Part of a small language model's weights.
Size: 15 layers, width 448, 7 heads of 64, MLP 1792 tanh GELU, vocabulary 2048.
Training: a variant of Muon for these matrices, 498M tokens, 3798 steps.
Each number is 500 + 40 x the weight over its row's rms, rounded and kept within 0 to 999. Layers, rows and columns count from 0. Numbers have three digits each. The size before them is the row's rms in percent of the matrix's.

# up: layer 4 MLP up, 1792x448, rms 0.036, rows 1113-1172, columns 0-111
# down: layer 4 MLP down (transposed), 1792x448, rms 0.0178, rows 1113-1172, columns 0-111
up1113 103:490531567476551518474493471488499414538505489543535530525557483485451504519493453489614436495503456463544459503545569509444551461507484556448585591456474513521473516456534472489444550564475507531468535499479506565528521500557517508554498520457509534419486469533508471478441512485451552517478506387535514506566508499441453485515505549446
down1113 099:473496442549443508540513529550516549445465477487455510469457450553525485484540579510430591530490534560489526497468466461558442475533488428519417395585553491469547494536452548506559477426502518521554443515509481421506478486500504514453494509554486457476511507478455487510585480513489467449491511627440478511425498520540510486515492498531
up1114 098:474522516415523528483466415500500538489474522457500551475419474476485421525514494445559479538546552463483500415559488635483454504448500460495483490500458475535559528507511424495491456511547540558430494451484463558425526525443545523577512465586468532496536537490468558507535528467487375532469478506512431475528563441449464432501484529455
down1114 102:540487457596462502475497555504503471514615506480512470505529550501467505505484526544454584441479474511546462573442538435533493501514475514510489647472474543437523443470443441516504536502411485503529539497473515481606500529493472469452523489512531524507476416444526465456534518487516580534509509478455439516423459577511519579501534485510
up1115 099:500502435434484405504511546482552453511543498519500466554521451517529602458470455545509542513545575478506504485539514539469545441571391539507439493554478477470504484466452521523480553527504462492508502461523524612481466495508473541461489495495553526464440451479417567553523558566525549507554552521536495512570466556493544501494506475525
down1115 099:534511511503512551503458424497461512515440470532531477440441528469506414530511553488442463509450473499527502512450491487504489571420603447475566549465524504537497479545517491512510468447541490517500538517475500390512508521467524412544495513459454475468577553478578416477536499498506435488476455490457469533430559455521448519543493475479
up1116 103:444489508523473462534502548487514452477495476393462501547475534504524502528428564580559517519513513525533519452500508496513529549470517555538505474495427541501453466545510499538544458434453405558483504507528545500539512505552501487501550529472538534462473545532453509538531456461512487433494573533482491562466541516534455511496461460483
down1116 098:484483516416529539455510492510480567554517519561528519489501514547490520452551449388458475535426499453507434473520496519502488495506463492422491510521547423468526455509488455477402528508577576445522434473524498507485486507465532486501464474504532495515439470490540517493505524550478511521429423492529520457495439495482512542567517502422
up1117 097:564562468450460484543495470466460460468529515443519473484475502477569482499552580474436549446528529468425514458538557484494477572515478475482515488519471555523566417517581505469523538508572447533473479477504477490551525466498527478517520521521482470569503518443442486523616518480509454490500527539509535526474451455458516519502517464487
down1117 098:462495543568500516520523486560541489496473430541452570552463546513426449405459508536497496532459436524554496468434447512499534499480514476448504532526539429521466542467436494566502495498411522568554451556562525577483443516513491546452535460521474562457449495531477501558389492524537558546482544542555485498550501456534438530495540524485
up1118 107:510569435527473538510461515456421532471469505454552491507438580552452499498477445458484444574550480514491472556500479562497456538468504584491484530476545493469569488543514447500488523439500449582475492459478424477578550482502505534533432519487554449551472454498494486528616410487533458485555442526458434539463459498489552560487549435482
down1118 108:454443516493556504487485455556552496555489494552518477505494436445513528495460504455509498433458531540540533413435485436471535439454473441496550515531554516498503451490490521504480495554481501512501503548488513501510484459508491521468568444534516585457550563474478569475388542520472579518506552510492529534542603508504488511520485563486
up1119 102:471562487391454539532440459506488488537506483503515461460504503529531498447469481554438496495470431555463436525472462527538561570451453482475484624492545487490503478548530453511519508499518553506483469547490556481474489542515526546383452476553496493533475507567533452537520551469534525484513519540467467541475548502497483537549478463544
down1119 101:550463544568548484422575522460544491495500555518503529498475536465480540516507567450573524540504523442548589530583532467418456502535553536533513382483464494519498523487454522471453489488463455496491501416547457487551460462493506488612502563464504530468481483451468509483488468519551473520511535458593552467455420483526460492455546524457
up1120 103:491494463574531477492570523478495460556518481509416474572483460503541463583548521507471498438495550495526493559448503512460492494451422444413513546558471516548487492581519492535528452489564502453496487612505504540551504526513421510526497514476497553504484487550489531488522515481437477562489520503564501529507505538455452515547450534452
down1120 102:492512535438478492520444497482479551453515532493576531487513555518457534394484523469478479588501457540520522399586518523538495510550505563564503471457560496439516514416480503439464519539413492530508503455469543457488431495429542472459483511514515465506557523471494530508479462512567519475572422505427512464500493464518520456490560452517
up1121 097:557465577509501490556493424551458521561542516493504479514497476487600467491479493429449583436510475576560498439495510507477450506524511541488449521519534522477511459557534494481471539437527495468501466485501452493403439507472529524480470430470520514495523530482501478521646553512507436555453549464459487562516506508492483545477574439472
down1121 095:496571455525487493495482574515529514500459515484486530541515543490348524518560497544554411550455540414526488483515519525484530454498477481512594469482488425475546563472483524534496514555486488530511515539480542561595559515499489489474555572560517480518484468518493492505367440490484514434498426526577484457521506479506493449512443481496
up1122 091:565517489510498567456523449457509536554494506458547560450489408478463602433568468452465488529514448453533501527495516499493520452492418444430513457536430476489541454472539490552493470555510484479492524491587453507472532502525501501563525474556550501542461556465527507478478481449552505447484480490461514444485477534481477534545506484469
down1122 092:453476463478502484597468519528471442409526469535471468512518569512498447564473495537536500423559531519494489519476492507502498524536580536518506489492592564508488503500526516488464545399428542473513485515427527478478456488501486511466450499452450522487530479541515474551536521496430522550469528531554483537553506438504514464433483511533
up1123 100:512525489479568465585531405557525466499507583510521538508480526514485415511489421503470546607468603484506525541445463508498529521471445482455535492556477453430486481512529580498537516461476517522480531479537499455530487493510469475496500494452489477456526527534551522542443396503493453519481513562451459511487536442565476449557508505513
down1123 102:512480495539505544402478516394496524517491432492501482467550503471511521468472606478481484465503492530496498443564529508535484477511561429513519469454548489451518463531483489538509487555530485536497370503481471539481502533524568486538526553484525561491450442414399521491512565545505469491517564499566541492519506542452502530474474502535
up1124 087:431518488486494494502387537505486523506549502521502501464545505483517491472567511473480485543489521412522494492528537541508464553438495470538495562449453471503456497476518472490565507467548450507523457488508530561481476462472479491584521451437540469445580498430476501545497514474418542527516539484532497576435553504429502480567575493553
down1124 084:544457458540537481484614492509525491512469489458505506501458420506465503466435468504508509459555482578457508483526450470491532497525475546501478483522481517482502441484448518508459494522436563515480581480503458496515557507474554492357445520530487537514415476545495478459468480488573443470508452509476430443564448535516502483424425525439
up1125 100:511491535539561618550520515456498481535542518501483502474482573473515532461441537469527509571488554536494490549559418532417536552503476505514546555467511549431474552455509473534485492521509482518453496469501429536537508481466495457481486486395524509521464489505482535523486406468432518533449492424541488459523489505557455515501475496443
down1125 100:508502475500449427412490494528458455462456530544483480533492448534473466533590440507521420508518489441486567438447550503511456477561508497491467382571526479574498530543494487486462491531493489534526481512543620500485474486543446516525507540585500483527539551510448500499440512507569508455597505547411557527439521442532585519533524513568
up1126 088:515508475477497480445545520546486512469484487513485545555519529431475522533470514520483502556521574513445482513445477451459545525527527429526466554582483512519418532472479442474565499470509508472432503518567442469422546564515439484498554531512500498474492500452595484474467470493506487573602435509500469461478561517481521472536612451515
down1126 098:439507451485462480557494521451439517558495494495489498480464418514553502449494474501544532437441413510515503500528532495556439489475464465488629495483523514485509495499533507476517490541464535443535519538550524496461459462509525569529448515501534545546504550645468505522506483479490505475472529512460531519508448474473530536507446531468
up1127 104:518526497548479488421490466544540564512532523488532514486538491497491526563570461523613482513521532461617532438517485482531521483497485506497476555556489490511519458504468502566475549446548465474477521426531485507518567570527550452540523479542497524510436508469532529483555469508518441505468522521467479512538506507479451462539488484504
down1127 105:433499444469477502571502476467449473486486549468518556577462533549487468438443576534399562507516456578476496504568496530410493459541480482478530426436500558477487491486559522492516509545477493537593505561499545473516398421515466554498523480530462457533541507495484518531460537479496511485479535502530524466469474484515467528497504537499
up1128 099:524453523481467501421558470509494525524558470510480481535532540429491472458486546473479459458551473508489484433469476432455450536550531491549477585543518480477527514512512556483466474482491516530450484442485573504483496451507548486531394439417467537449589547461464485513551533475542494509412469501494463412511418511571499509494467511529
down1128 098:479577464515532492559413536492465467512481537525487500509441452569463574543441446533513499496451502511487490539507506581547525455448506493455492456465497465540511509518567451517484484555465440494500509544535434526509514538539430537485587565563498489514443445549536466483458431534450463495551470452521599574444567511485489538478539469504
up1129 089:503525542504475470464479436475575508478454523478509397490581494500455496489533471485559443507531482444490558486490536509589447507504532481482532504538521435504527510477498492436533467459559454516549483521526466517567440458456507522496542509431506478559529564503459496533544477507496515464481466517557521524531486506569541583557527524468
down1129 088:460471366505525555479559463543482497524545499548481569548434482550474520505468520431416586476439526566522420462522479484438556472482496524498515463520479531465517471507482486585404537499452522483454518460438540483471565489545494457505435529591478499455471457511499479417494539511512513520534541540429529527464515459461484421513492503472
up1130 106:528545480410489477540533516509500617516513511436451463498529516520509477498459482491507472501535449471536540530584519497488563556482519489550468499501456514484424508510449448486553500463490511454568521584495500499538548481551540452452481496554457536563514504489460538537457564548556480484393514510513490457403532494540480490470532474515
down1130 102:484445447540516491499469503461509449463462509523490540456473494481443555493557508518513519503447536549537500503417505463472459472511463509465519431505553466489533472492502512477423450518505501564456477443514499501441456507470459545571488503422572496446508483469532504479510426433484533576562490498521536498575468475487512517526442483505
up1131 103:482537484489451481519512502457523506543498503537587484510450440512518500553532527492500521511442493510529494568517433443521551451511477481455545502531487470444567443488538647509493451570427492519580482453428527510530459484512482449551520425443546495473527436447462464557532547558526471460465519474483494461605500427568434503504515484555
down1131 109:499493541517490449569551593562517514481535543521400548468534453497470495441465470467484555534545515511440476496456536568530490551473520510527478530525508447474517507488530404476485528502542498477532480509496507496461533478514468569442471542474463537484467545557541635414523496388473539528511471510518505531411555537453555532476490515546
up1132 109:488463525514574482481496501538503519536574436496562457464549504406555520524461552530476423580528499489444539451552453533517567494485510537467497521494497471476542488528486492459511505587471522502466562594519508500629456480506564531523504541538483530464469475469469581503503451509488465568468511511478509502453419526455509544545543511532
down1132 106:528586436463472515475496490447488498520493582516497574482430472517512494502519419493486576409467525532528454535441570529508491417583478496508455491474564526488438524465568473624555509425546434513551492457448512491459548491546407492434512476426455479498541532531510441487521554454543562407482443496478467548506559424540482473468481514448
up1133 092:481564497505559467499525485463477512489568537516478508464489471404512503540520585460477530507488481574456604511498521496552492575525412460519493545502494558488492527483536513477535474489621466543527573510507507563528461523517538446489463473526500485524579479578507548541445505454546473428535465503460488537560513505488512549521461470533
down1133 095:472476472506517538550461491538614515448377465484504492525479522596491503504477456610489446398490560488520413434516491520447519465473605522512498420538450537493458502512472447447462576476455539459452491519480504453518555511453516551518521565515506553526517507493484424480523521501474500492539513528468539478415441481525512470473594487510
up1134 100:495456611529485583565484456467501485477587591505547513492553481462439461571457567511464436500556533533494487416507473547546551469451506520494577461494461483504474530531447467583497467405485509442551454523451546543478537559594510453533481542486473499512541548531488459511524510480495579550544525494467561512480438459497515480524472577549
down1134 102:502538441465498455406518513520475504571477442481449508497450508541559515453587449498540536482449526474504521580542531490447497517455577437512452538582544497477542473458574546407484511529524484516475552475520458502550466407460433545489512481563520523514438456426485541459505491543500489419446506540534445461515507566513505530473511485457
up1135 107:553513537475516506524466456471489582483512451521494437556502484431538548493543548480494483486544461556546516520480475522551481468500529566437484454502521561466480423522477490463394449491457501483533495417490524575558462485447460461471536558485563518492502474487494549449531474485529473531609547552607474558542412434486513497506478454522
down1135 111:454506416483553553438511562511532417509527496501515540502543523550531458524435508554475554538490556418526463451490525455488549561524485479516476549459479461539527527489521558583556528510517541490507517531525504440445551476576495569512462458544475472493515512480498520533436523526447553461446496493443533531505536481549533490566452535517
up1136 106:455480467567497562514508545441616520538484550508486488509494434480440542471453554483497463475546493514492547486535495498525515593498475513480548436492476541520480492627576503480487504536540494472480504483514539540546507479434485535451465563553475515543507571456453486487502497489486469536472499587465506457430482508536497515484500522477
down1136 104:522480579457540495470519492543419508492520439464518540491490520549514502511512475544475553480471514481508484525492505491465555420510493552524444526483513499493521484396467521517490491429494479518443522562465512487415494547561460494541538444428546489431503403511552518539481538530521494456547501427512503519571535473444502522555420492517
up1137 108:511403487549548564480533473521522495488491559511521458493518536412486590512530531497493536471452502507545487511528465508541502497548495535452552528510549467515484470480510483450454522499503498507513509582506456553469498556516479482514476469580510559621549391484490456496526527551428469430475467464486522447486447570510499521515470546528
down1137 104:484588499454445489534456500520505494520543440479548528547472458572506441511488468482528466464554474452463495468480519485421503493452501478537436493522490523505479512519552534535485515512489532516493532404521499426548525465460503535439483521446464467405438544483512526480462409505567529532532498541523448531495605404498518463463490496454
up1138 101:447442460458545490538540478525509557466541469547474466515563480476596477568438517453449478546455567481482522520504502466518545481454488573494488501491488482487531518493567453457455455482514463458543520493488525543557548572586548542459500459482466477508496538531547562521516484489482472526450537462505447546485457524564520447530521479484
down1138 101:524491510530491532475491504482457414517484516513538543462441542469449532457554472534540523429571455504481510489529549521375489542505533412514462476542530492508526581550508534538519529537546537531492476492522523455456499434397466524564456571495553496520487520501461506467481575553514581418515549546529555444534469479472546531502519511483
up1139 113:489483517533496377530499497546470495454468449460506481529451502500437629516496530521483496509497453486469481529550512554444488438480564576460484527436500536560506540444489429484497524574575511485440572463526546555559540473461478526511461485542494514521593494537553547537447508473506485453464505508447429547545551557499512486536452483461
down1139 110:522517463495467616468514472552449474510474599505515479463506502458554453487511459463483478487479534501501511474404515461576481551492483457466539439488546497440498448568519527524497501403438507471558480490514478435496479526579506455473554533462516542484424458466467458436575486499541508472509523487566549477520470513482497528518477510524
up1140 116:489481471495499489446506438543498505524502506520592441511520435493473448478480446507492471484452502516514536523515496488509510456551537452494521522502513493546437420589480469500443496442530417388498516526526468514511498447429504495501452501493497490471504496406486495496492476567504473424474528471543520532519480556496440557493555502565
down1140 111:511555522511513504523523574476506532494514464464442555509506514466543547514459507485523571504545519477541431465496503513483519517465446538535433525506530491466526571447468511518531483533479569573489447543474498480459477537529446483424550493476524521522507513529530478494556498468486524554530494541477410491477494467454477485460462518500
up1141 110:527538479471515436542530519479529466547557419574516474546494609577534506465495536449566469550483472500511467518480530571538532511530544498425474444546451434491522503527487418509500465510426548470584489506481481460548505444501465475380492492440390495475500472473509490514452584519480533519460429514514452549510520555460494507535474525434
down1141 107:504483489531442585503503486545532565443475508408488543451521438445475446574540392506504535478491504523521540457478510399436507535441425572529534528464572600519480528495457521463516527522553422464455526475529545511463505510501549513548465503578562471534430481523498566430519449476525486478521563473484470488447482514557528504488545486575
up1142 107:441496471428504560531480508601522489502511523532563492467475557487524482413548530526488495516512434489523448467448543518496478474517534484477521498543517469527412504503525599629529529501466551550490503561561454506448504525471500496539441501519514513487429512434539573520471543442456504511500489462516502488510537526502538441490508463446
down1142 106:540527513514539488425551496402467489541513518431462495524490416507458489563496439506486453483500517528523474516548450495484552527523476443463494492484520513539605501461406419427506489499543486459516483448466585496541457550498512547480585534447458493495568509530473508493491479514524505508488477495521490512507515489510471518504493532551
up1143 090:508477532571545477471521492483536518523452476420496488515456540430456484536475567458536452529493490554525465432516516472514580487499512478519471474484429444520477564567566513513552526575546516479428482486438481503492478484546495470477484471497504499481506526492459516425527542453452496470516542452503495511453502483469510508541495575507
down1143 091:471530433482446534498433565511502530445490518578474555480541477558506544475545422525534551440512495488506507560479490530461494528464520466467534547548550560484552438455384444562459446460470507542547513507533522477471513507416512547555495535537535549507517435490560499552497540509494429502510504501471533517546457461503473485433472473493
up1144 102:498496446551481445467473483449591480468413450504534489520444472476476486454472504508454533515495411482506465474468525492439525513499477466478465444523526524500514463513424457502501460557520507513517536487549422523503466496478470486530442506488530392467451479510438564448512489474466523450429501595558517495490506538532449535504491547451
down1144 101:508487540471566505595548528499406551513478485457530517495535487477490489480544484487553497532511545503455497493547441538535490458584498494573530537542527510479503485552564529523507522447464496462503449492487539515470468576545515462453556563461470539533497523524494432471497560478496448556552538389452435458470429471517534485496510448509
up1145 101:554501497489471489511518552569516497527503496494527515518522514425529470418448516506484419504486442564552507543529580532491503516430485551481526593541450520554547530478578497516508482499444535529533544486484532555543537513416453505439515483491510508464526472529537603439472533450406512529542498531498562477453487548566454582494415514539
down1145 098:472452546495550502513427401473488455445513486555514472497483464562503511540589495428496558479478599488481534511479430443528494501514529452565476447429502439471491546497437505526490509419504477532493495484570431409502475506604522534603488492536491454508442526463461403542553481534558468442437563504546486539522491468484530456489538490484
up1146 096:477478547506520506499542498533462492468502501462559442532498523499480502520503539500507498490545559509420491469503552396520513470416490557485468471520549483521469487532506474485520528468446452442512559563470444487555479520479494475496531534465491544524445483532473561437474481498532517507469496583456567478499485480429539534484481491441
down1146 096:528533454484528486466427486439589489550542408570454571488495438479483518495521488463530466496407460529593499495487477589469531533569453493476493488497482508496489502474542519501466476510523492588476480479509565523461515466545492528510534466504519427442539518494548474486514561456495472462453516453532450515536525468531518482498488507556
up1147 095:489642515510503532451501522437528470523518422503443504468519528521510462508476510485469490494529459468459476462492516448504454550506519518475477492578502531480496525500560541464484556507545555444467523538476502499531453495585556500599552503481565488576558436473440535512475502500502513484477503515584422578536525481443441527446532506461
down1147 090:551384502532480432508489471508470500501500549448524493516458465491456527524568501518531502467465486501585563528504509532448503430528447469478517461435520439565470480533425499500495463434442489586546494464524521505427460568423419512376479517566516495451472555550498479463489509504505501498565464477444547479454474549565535448529512519528
up1148 086:509532599541489466491490525515567483492560516463528534548463546432519502467427469457503479441433548502405456433440489495463506496492492491516506578509513547487516479490479545484558471442481508428477567505483490466523502499494452479487475505513442440496499534571479520576503421475517465486580555601462507500504474471468529522463529503518
down1148 084:479525422460471531527460479535531504489492490485460481445515451563487441512554560542575514531553477519607569561624548461524501454538489513541545455516506457493514579514515504500459514507505512539507472487504480521500498502523501509473518440476541544487542471408564512400437502510496532520435478462515496485522507507571486472516456495476
up1149 095:482494415491463489525486513473499490464513479483515527517510560573478521459496514466468470458442499571511473504465475522462489561565508481525510487498493513436530440411508450533561496500513490510465502492507429514520523484471429467509541571517539539538512567536479467429486509472518519551516574532523498505466438498519486562489523447459
down1149 096:499511551550542495510519480464479492549481568516442470470502466471497513523542468555542535564570492457520517477531532473530508410486521567524489543507466475532498509584544548513455495521494473499525539502497521484572515503522532489492506444504530497481443452467494502559579469562480504467519421523490507561558487513488510470502492532510
up1150 096:556495485561513440467553399507502484609516458593582566483486522467453454522471550540482482487482559516620513459494468475501536474487520500506572539451431544495432551521478482557506531535505485508548471424470526537514497466449491511497509618528456544531462576492450510543528452560555523459461494571514480455471494487476455478494542508439
down1150 094:452528505464506537552395546489534504512470566503404462530454461572525525474534456438564528492507485430475440575485518588523472468450475507481497435567564500530515473496532491506452430468467443472484519501511522446503538562518539483562499404481518501464506422453519521444457543453460483502544473461524526557493528491484515529479448526503
up1151 103:465434507499506493543465504455441567515487502526608590496472543552497567525489524508508541409442459490541457511496522492568535512519524529530493541498511500530500426479509456552454501475554563434513490552513454516526546487515460527527523494520486535470488489420560474538450482519463545490531505533578406478512539397530504521465473408457
down1151 104:533542486534497438467537451500534464475498511459406431519522463491523488480482520436493517576522512489440531458527481529444511518474532480463490488571497501523459503514471519441548488511447418547420476495503563510462448493461521462457468558492565441544534496578452520464544525528544512474514548525413530553524483591387456520500488559536
up1152 102:463480449464490502557493454565479515470494498481493521486485496479545516442530530496511535431515507530478490446515483532481464562528548515499478535480541556532429501529463547552481494474461526498489510508569539513501497573529496468509480489562406547541519498552493537446489569508520508479488544466487537468533427448492504548430506521533
down1152 108:534537536572519478454475517413493537484512563499528536478490500475508477490454495434522503533496520524551442572445497510498562438500436487538477446560515482515508532473484490456514526461506503500572486497473422541497444479474493452488530409457567484549436469453488505484536445536456521452552400520503496520435520501451478476552546534452
up1153 099:502515515510494529590523540517505500487458509542546507569522444529474535439574517506434525506520485525460486597537550508530470512437468525473533464503512510470491518558498489517507450485570589480485539472504494539596450385451379473462548484456490510496463539507494479467469475499487507449505475475504509490530510446538483534503539417519
down1153 104:477506577510502541444503499455473505517542488473479461487506519450538459521438484546496467551500522428583489414467498464488517530541542444582470545481468522516521464382531495524505543545460457545545490564493446495404543554578545483516481491501532517542528508474520510547456546479469525538481538518490441603484529526422483482486449558439
up1154 102:559475488428532554493467465502573492539554509450503538499449534545476498494528474585522506495450489469518444481422620509524511517500438527583529522543523477536542458491459558517545475527469506496523540459524424447482519527412434486395524421552583489505469489472513520540445480507498502485486504456463530571556516509509567601541557451584
down1154 098:468506510533497447548545566487423488500455520524511490431564489490524519432457554441492487561568512551496611554571450511422479522484528492436497466493490525496466497514540447492479567488535483526483435504520558505520489491575561555575492542431469533464504485595491486446534530524500474530517492516494465468469500503503492456457497537399
up1155 099:509522532506469481535486487558464476407447433513458482569585469490486538543471454453478488521565427555493452452529500449541401525528463584467520531473526516544475437588459492524483493458473475445481540501557562501501505541487510381540444478499493468517509547434536535446454496444514455517496459483464450520567510523483476465541470564493
down1155 096:488509481469521542477507513491478497578596587495521570478380538532497486462482497515522453553431508524547557495505492506495598425464550428545462456498533426493499536425517495522505515513485493520514466506462392513495503479516483595447493475438540500499510414508487492555551521521523578492498488511560589507439435482555486542456530461502
up1156 108:555509499500538509474549513489497511480427547435601566434492501513490505523495535492502555501485473515527504508499482576517507521518439522544419552578519448549516533528522523481499620491475502557558518529485515516563532539544422522543526468473531534501445505499468475468506427428475452488491497551442443460498485482529556517521508511540
down1156 115:514483462531500474489507416487405494545584485526438439534526457514479478515486443477559443543451595435506533471471546491489475431537537502544545507461491559514466480516432481522518397506499486485472486449482495498465446506409542543515512497521465463503554541442523497534499532541520533485497531547540592493526480516487529527497425509457
up1157 106:540527557438533500469475492474523498442560487471558548416457476449511535451511478521498512473463471491486511462497494485526489488518434489524616520485534425483532477502506497503453511462491574495550573504533414459532553512547546449546497522533474482539444426507482509553459516482549517493533426483480446496474462478513454534449472552544
down1157 103:433480479538503529517535541531506484594398510522496486540558535570428438565496488524521454501556520495521467544481511537513465501520453496540444462493439525512440504459512482510517495519508422548458404476476552549479486525488463566451520497503532516470521577520525539487523451487514583454490549559532547532467539516531516482600517443484
up1158 108:532448497469460450486475535570481518463527521453512496540473499455490518485477564513493502504455558526524509516527530543490497472505486518522495482493463522536525498483497472473495498547460545482442502450573530454467568521466436520496416503518499460472554505520457538529466506450465470547423520539567550525477506476543479533528497454475
down1158 112:447482439517549534486452442455503485547470444555525504494517535566475485465499483483504438501510445489435489451430448456484561530484491501521469543496519468479501508487458491481484482475466437560542471519474520510477412485448480501467507467470581591548482509485518492516508493533499526476556441439452479463509437561508430474557513588497
up1159 089:508518478437541392413468494470466491500481526558425462444594518508523539542510501551539577515514508504466533455526482505528528535476508534534522508524466483442466517463554506533500510464501473505505521526475521551524393501552544454562457503567491406494518479504529544490547555526514575489443540490485536556523524586500486549523510507574
down1159 090:495511514533482561576504504454573479544521501507509491512373494490509489465527497490493456464479517500536468503496519489462451412565503437505491471467499554557467480569460499462554477507528566507497490446522476473510564502463417547468498541498488510453482497438486490519519460488478478496570491538478461463487472483496544416479469469421
up1160 091:474539523445483490513466481484490498553465497512511474554459471451521446568543485454482503522421477571483463438440507517486505500452540511519446462557566496521526539501408551486513430514457530494441553573523520460533540577508469527542463477511471581452482402473511418479463509511601461523532572514511490480525445480534498595451529520507
down1160 091:538457458556573559496520485507522511456523452493520511444568497525486522449490513502554485491504553448489488496489506454497486492460471505487575515476492522476518469525516422561522518476519489530566447423491527534492488501450531456481518530440541465594502530440530617547554495517425546484497475491515483525509561549540489425536486485494
up1161 105:493536474440517529517515460469452540463545488447492482489580517482482432464510428519565480458530518501510502479473521551495419460496478504498459465564494481515431386457575473555488405471540556501578475535445477552541483430518491557492491504476524472485503469455436483572509410543473500543521518541535499500503522436466558503454516545483
down1161 102:493520518563560492483539546500541469483479498553500483491398491512532613496481512428483559507476476488520485517516477480501551594508488528503525534465517496494484567494454524423513541483460488487480509483554532457478532582494487425458515504530481535503491514551549524441522560441510481527478456524454476502454488545555478451577479440524
up1162 095:565573505589491497626479536450562526452515456507496644533571528422478512548532522503472546555513501501521488512523492564538405467511422526468480515487449493507508451473533479544476445514452486555441486497448541493458483510445522460533502515455497467515465451425530518518524424542452475414556484498520540492538502501558481511562509460499
down1162 098:473497465444542505431519476544423464529478494482494428527498486544521476418431520461506447493524521515508547554465503495492553495453488535534514575522493497494532580455476509486521556488557462439529488557486475521495536493530460550478499450493537547432577500519428466494476546463498499529487519461521507538464435525402532506407498558486
up1163 098:550472533483503532488417445506448498499527458578475441508501507515559446543554527460451464458538501547571461497515513569517559496473505557547479484505539444520507492452482507461529525556501455465475565620546515458562567515587478580523496529518437483466509548558544440479569532513466436578474481471530550538537546530460474517509532501472
down1163 100:466534463574514429574619537529555510588433546456540502507513507489481549467477453576519514500485514418451546488513488467526480523524433466432488498487452554446497497520506480512495491482509482569509500413509520521486452513461528494487469467440494530534510508488459474542467502521519530440505501502519509445485442502576526448535536511532
up1164 107:521507448487508490455493525541482511572432507489410520537496520454498454477423478495483449524512495561498493564521454528471480462518476545569466528482433526490562498471541497567463440532478505529554504530509503511428517512504518499466547517498513550540554372516520523496573533423555485548508473482501456535469442584455498469542552548531
down1164 108:477469525497507529502549485445506504415554500500550510509495480533508535532526470467522542497503526439449506457450523490563539515428537527384507435479542509491443494473463481467550521475530485484449545484523487463532503485516495477560470480447507458429449588464456520442477485589408515482503542533495557503524552473543534549406486503477
up1165 100:466544476523498561509472447467514480474533494395510527515481507425498481463490500534455480457468448465453496427552533578469517548488526514503467564500492462529470470487506526573505549473525481502493479522532447463480500492450433555540477455461491549560486481587425533519515498456547491476503527589498503531451564480434489550461546491489
down1165 098:523474500541519441485494529510473499569486479591493434565472471545491529544512508466517503532499570507518509593470434473475529475494447521441497465509541516471576520545476465456529495523431525554494522430484577518519466500498522473481534577540445486401492554448537489503490493492404456575463500480499493460519469469541499477566425516514
up1166 102:525530531475514477554496508465485565523473476538466477552561516532525452469529503474402509531413523500542561439502557477511515525530473533482497552508509520521515517461523535528505510509522480499451465577546506485510476479570588485435533476542548428575454479471493548498482513483529482535517482487506456519512528522542499498529500426510
down1166 106:505508494505505490500504477573462454490496513453556451468538473464562556491489491492563457481496457526420402547492521545459504425453545497490489454533531488460497482478499487513553555435482578527538480516460497518470526515465494458537514499533513515412507477502555483411511505553487504455519571492505527529557424465471467509479551564482
up1167 108:531462484490470531480574487502459500456474510514488475500556479512545487576470486484471378516436485546480535391479483477508535475497461500555536459475521494500604468538509552464510493449501539523532484533492569555555467454513514512522434495499505539545497495506510521504493461561531478395512436497447454517513464404485600476536493455491
down1167 116:503513483508418501553447514503521489547487527524565490542454520488511443451505454440552515509477523515516502497500549575406486511419449458430468532503534491483422477522471416534546511531474483494525537535507427484470564450454490533530554596437471553488474450475485504521477516498437470518506533509523535445545539575516428432471457575504
up1168 110:498547560543561516434480514439515450563542434580510494551451514428502498490404549490492453503488513507563568492460495464553517445513437463491549430536522489499458407573539542479468528497533492475472529409584446483530504397499479453553506504536450574502543466431433478467472496457530475508436489519488528563489430480533522570523604528511
down1168 111:478440434475459481567566493472544567455470558409450487426481483558470555546564425534483520439484479506459443430515479488470552500507531524495493520485424486547592562420475521531519492479505496538536472608414522542471504597525530594478507545511531433488479578531486542508532516539537500488563487434453444468467560495476485413542395504490
up1169 098:493511457521529519554492488547444548468457477487494519535521511451477547454421512522503554510546461524494484463432449433544516516527478480450541494501526576612485483499476477548570513472511495553576567565486499465551555425490552516543491579522495597434453570555483479508515483534494527522518453537469474505527510551472495510554515481529
down1169 093:493475487519428494533489517447572437531527476528529485508483532532522450518550537486452475487434517536508500558618529553429520474478520540472458469507461420411504517525525499535389528533501466416448504452558491531410487572507444499467506389528510425497539413470499486493475527449525456467459481497501516480426503438483485487464508450492
up1170 103:536496441471502467476463527529544440512470513537525518538492530426501518535511446464529530470513511489520545467571454474500457472572538464476504542468495400505454454540509518570486464488494459521514524542520499534445431592485485540486493560554505461516472518541470482480509499529517520515525575524473471495472518481583501488516487494423
down1170 100:457471505495534526420550512445480551493514481478488467427492495563494490469468537466497504477473482470487495474451525492504525552437465517456471510515529567507559523431423497510500507539458559484466485488502545525553518439517499474501514448498483485497556480489471514527502472532491479448450454445515525501513482488409486510479474521552
up1171 097:535462490504464496435460529476551533581507492474570548574546531489471484520515462506493491449520547486478515474441514532540511469442488507567508503545507531467605539527499593508461507451513521509509533463489387508486502533524462505489585504437482466446465435491437545624522551459499459471473489468512562468487503471478502533533450560488
down1171 100:487573493515498469519544457507522490537464536457429528430491478471451490496478532502506533519519464519521507554540499492502451530499464558495504473449477487492463518453497439522468469513499484582502462501565550448493476432524508498508496475534495428490492474524480479471451497533537544519482553528467471479462460549496552542466501434543
up1172 104:535476499490585468485539398504495515517560443469504542492485508532465431477515509560535541482536496470505533533501536503505502464510503483581510516448528511521456552520463464453561636454489477512538524530428485514510447580489570540467466567492444447549526478464478518530490466522464441547528524489471541477499553568538421518519519486572
down1172 097:471516537489394517549466519560534493522460560539499464507531480494540571469523477448473451502479489500517499468493537525507548550499460513450513473558454527495532438486484497535452411524534532488480476457503520484448501441506475490509505444473562514476499508547482475498486589508488547482498501519511458498460457452473585458490517519444